{
  "hidden_size": 448,
  "vocab_size": 2486,
  "norm_place": "pre",
  "schedule": "wsd",
  "decay_shape": "linear"
}
Each number is 500 + 50 x the weight over the matrix's rms, rounded and kept within 0 to 999. Layers, rows and columns count from 0. Numbers have three digits each.

# layer 9 MLP up, 1792x448, rms 0.162, rows 314-356, columns 320-383
553512538556535482520520515545510353437523544386540459570532479480449573474550488534591505571467537495472506470464591514494429468522468542478449570496449513518476550563466513444549366509470514
544420574560528486549589504526384486470425578504480480471525454527487451436489463484558495496415388454600409593555483477519570465420540497514538487431510409466432555479511501410540575394569533
546577507510401527542402477589543449523465491503378509503532481532554527409531466478432529402460547465530431593564539439554517472571472576552491455509445433487473546509417476535490527560558548
540380476452506465491471553475520570475485490594555553415568455530563511484501521540532606503453498451493475547587517558496573522495550496515516490414537534460523501507454481481459512461420474
473545536524443480587605466524525557476490581495499475456551492436534572485452641537495506582561501430507384442543489471469523512417402537589425576459545453595500414607530420577503479537531466
450511432479562483536448476469473512506498472580393354605483506453432573557454453546484563506528478535566533507519528434573474565492498536479474487515512484577495426506542551615510522498506513
479500480512475526558572486499477542495575526489507476541517492428430580489567443440488446459508550470510533504497478396492497469506564514434481543545460516503568482510495578460502565462509522
465483504506551487577565554486476496444483464499418446532536518569548466516604409544508470440491487475592533530424469504525533546557502462466461473423413554557448496434501511528504443495602445
455529525438453483486479524574467509428546432507426443551512500532613459499504535509451526450543480554565475561504492500445486444496532509532450443513477559557500536541461568514500559454511420
579583511446483430593489490530463534528520452440534423553551569502608469518507529482555463550538470535541557487472478499464582563474434539556465515470420544560468524479460516495540505540481525
462573494547528477604483542476480515460436426464475505440502419626501383465550538506430492531542423560493410377552473544558510529426477470521490497510483500567544497503510466527528554503539549
429463440470439455470599433456509547515500499546587513556449489494444529438464498471525507590524534587458497475470451572452495550478476585397379557493458458545544512499601561507482526525518493
530473513507481537440509501432509483600460505436570499437531426526500516548505455418538444556556508429510577481524564496492406535468456478463530478497455478487546460487472475532488481550454481
437473466442494516443445465496447430478473442535525562491501511515487577399474494486513499602511554369521411451551540511445519441582514423474460541458543394560534441473477494420441497487436502
441503437436522507468502572484578352591506490470567468486470528456561544409496512493505471530415564465524509457560482532638543519543544521448514523453520521477491470506558462546493363554473562
505522542514520451430511515490570473504518578435437460460561456490556575385453443480557537493419524436504517510584496451544479390470524474449326550517470556479493491540526476503503414609529554
475452502517552491457436470500516498504485524498486470535571466513609502436481469442505491476444446413531434553386484614502458473484589529547526421498492402481534547523479688421545503415524497
465477497398449572522584601363507624504544571561593582480429540493421584470456561604455490433501534491430495492489537582534495425537489500505528483594448506431399533501417534554504530482439455
419508552493512391489455473529453555484500571509526559510455517571471419559454480450574553424496481500560479542495560496486562496525570529505489568439422557534545446608504506487561414443391525
463533400534445431535437473492548485505473514441511458489500465464555508421517523458513492534428377488535499546545476544465424539521453530532508437512501478505465504525579459484433460488513504
572543479344517539397526536489486503535384427405490507516529554613574552480507563497524452475573489545477623516465510546511494506525521503493545555582531495492475552507445385482499548578499472
471550561506572479509554607564501479501615505441473502510501595459489462524493487575468452494559592432468545571489386470501491485419526549639508471430527579479555587542443521509436467404522526
461465513470525519467456408445531413419555514434474473517481568486447455446521547409520476562477575508555494541593502520466424546411537486551449521544453593518468539577505506431523420514491500
479553501520441429475456505503556440591540535580476572524535523555488549475447474540479538508510455481461431512389425421532588566424516400525607476506532548540475613421493596501488560476460479
584526541469463473539617542464495449548486504561512438592536463468545509534517449514520471468566528507466420489536596410517457567525504498496542528503550526465527490439534484456544513454531403
401481517553583553460413494410481537446520510439444558470428470531561503439506472519519538463520495539465476519456542428569568531489497476480436494503420451557519578569500473449519592503528432
438460453495636571470546567437471444500487526512494414440466569502507448533459489458554528541558543420547485551490425506570545489548580550450407450516448511531500465495545542467517505535575543
457427579453473491515610529615512419464477482480517528513478568502526521444524497596572520543438547491481435536519488524465482519489468423438479604428491483417516482621588491616566441532480546
501575577457416521536491450538478570384540581474464486508471541554465581474464446473446491480551550493524532448524511543401473563404474512500398521540562347526457466509537573459572585580483564
492456461545497426592485514546499453521544486513523508568460544475497579419482531522603573448481445444544480574514454451470445466602496522488441534516516482444490575467520515490462544475475492
497544461474438443532519556547564527494611501490447513509545562430350462474504471494463513454538536611511506517511415511480562501480558512593543544399468522542374441455507545500537416557502502
488421519544441502487518589529447531532562449416507549471506369480554533400478423488509547509525498460500455492483509446478539455556520477554548428499450499477449556541448551509527503427512502
495492569479452482554528479502526449461453501424480481533526565527467420556378516503565503580439513497454447468541388527433485510549512457465474447542567456526557492463560587526555442433549496
571502457494497434364508561542451492489613425529505496493456510457502499472507521574555413548548543452474567482493578491452467486486520519421479467537462480468436521517463492575510510435533481
523428511537493612549609507514501482580410552429529442545511503485499554428471476501525536584529454426436602510508511470496463477464472540532463438512537489514499483494469544514402488450513464
535394420449401443617509451576596460486497521593462501411508467505563496528484513539421650525458501504453521535550460529491555458450410372559487539454473518564478582387520473520409459563638477
466513426511522456416445488566527555528531519418475463517472484539561480407468475538522567469460582543445464488389376446387476527465467520543524504458492492562508574614558490493544425535632471
477512520536545398501529461494492424529601475477508538447506560494519563446507537545394474515555510534507565490533479435487476495456575527489471570388405492515495399471531478520478519469538492
554446526574524419523637533457426448531529588479545488516582461456522572516544540557467472493475517460483494451558556551476475495577483533551483505540466489506493538432553482563497495402467481
417508527573414530535502556432498475590405493492510542597426503456542506560475424467465485531592501453484496522459602549470543500479457492477417545443451502587431430512541475476575474550494435
414511506502582480379462498517544387415459494506449470517484475569604621570492534570449497471467496495515379513387529396435595440472534522535476403514504443537542486461506557429589495537518469
467472440402529490514499527413517553535538488478507441560463459545477595544528478428421429572573435445531583577518452489501529622527523532517472562494488480494512425494564583494532437469502555
424537467393494479510465518524586419578486505477503457580483470553435559525483467532502498554479453494442483527519443538448514493480507455482472496560429435497438530504478539478535419448504462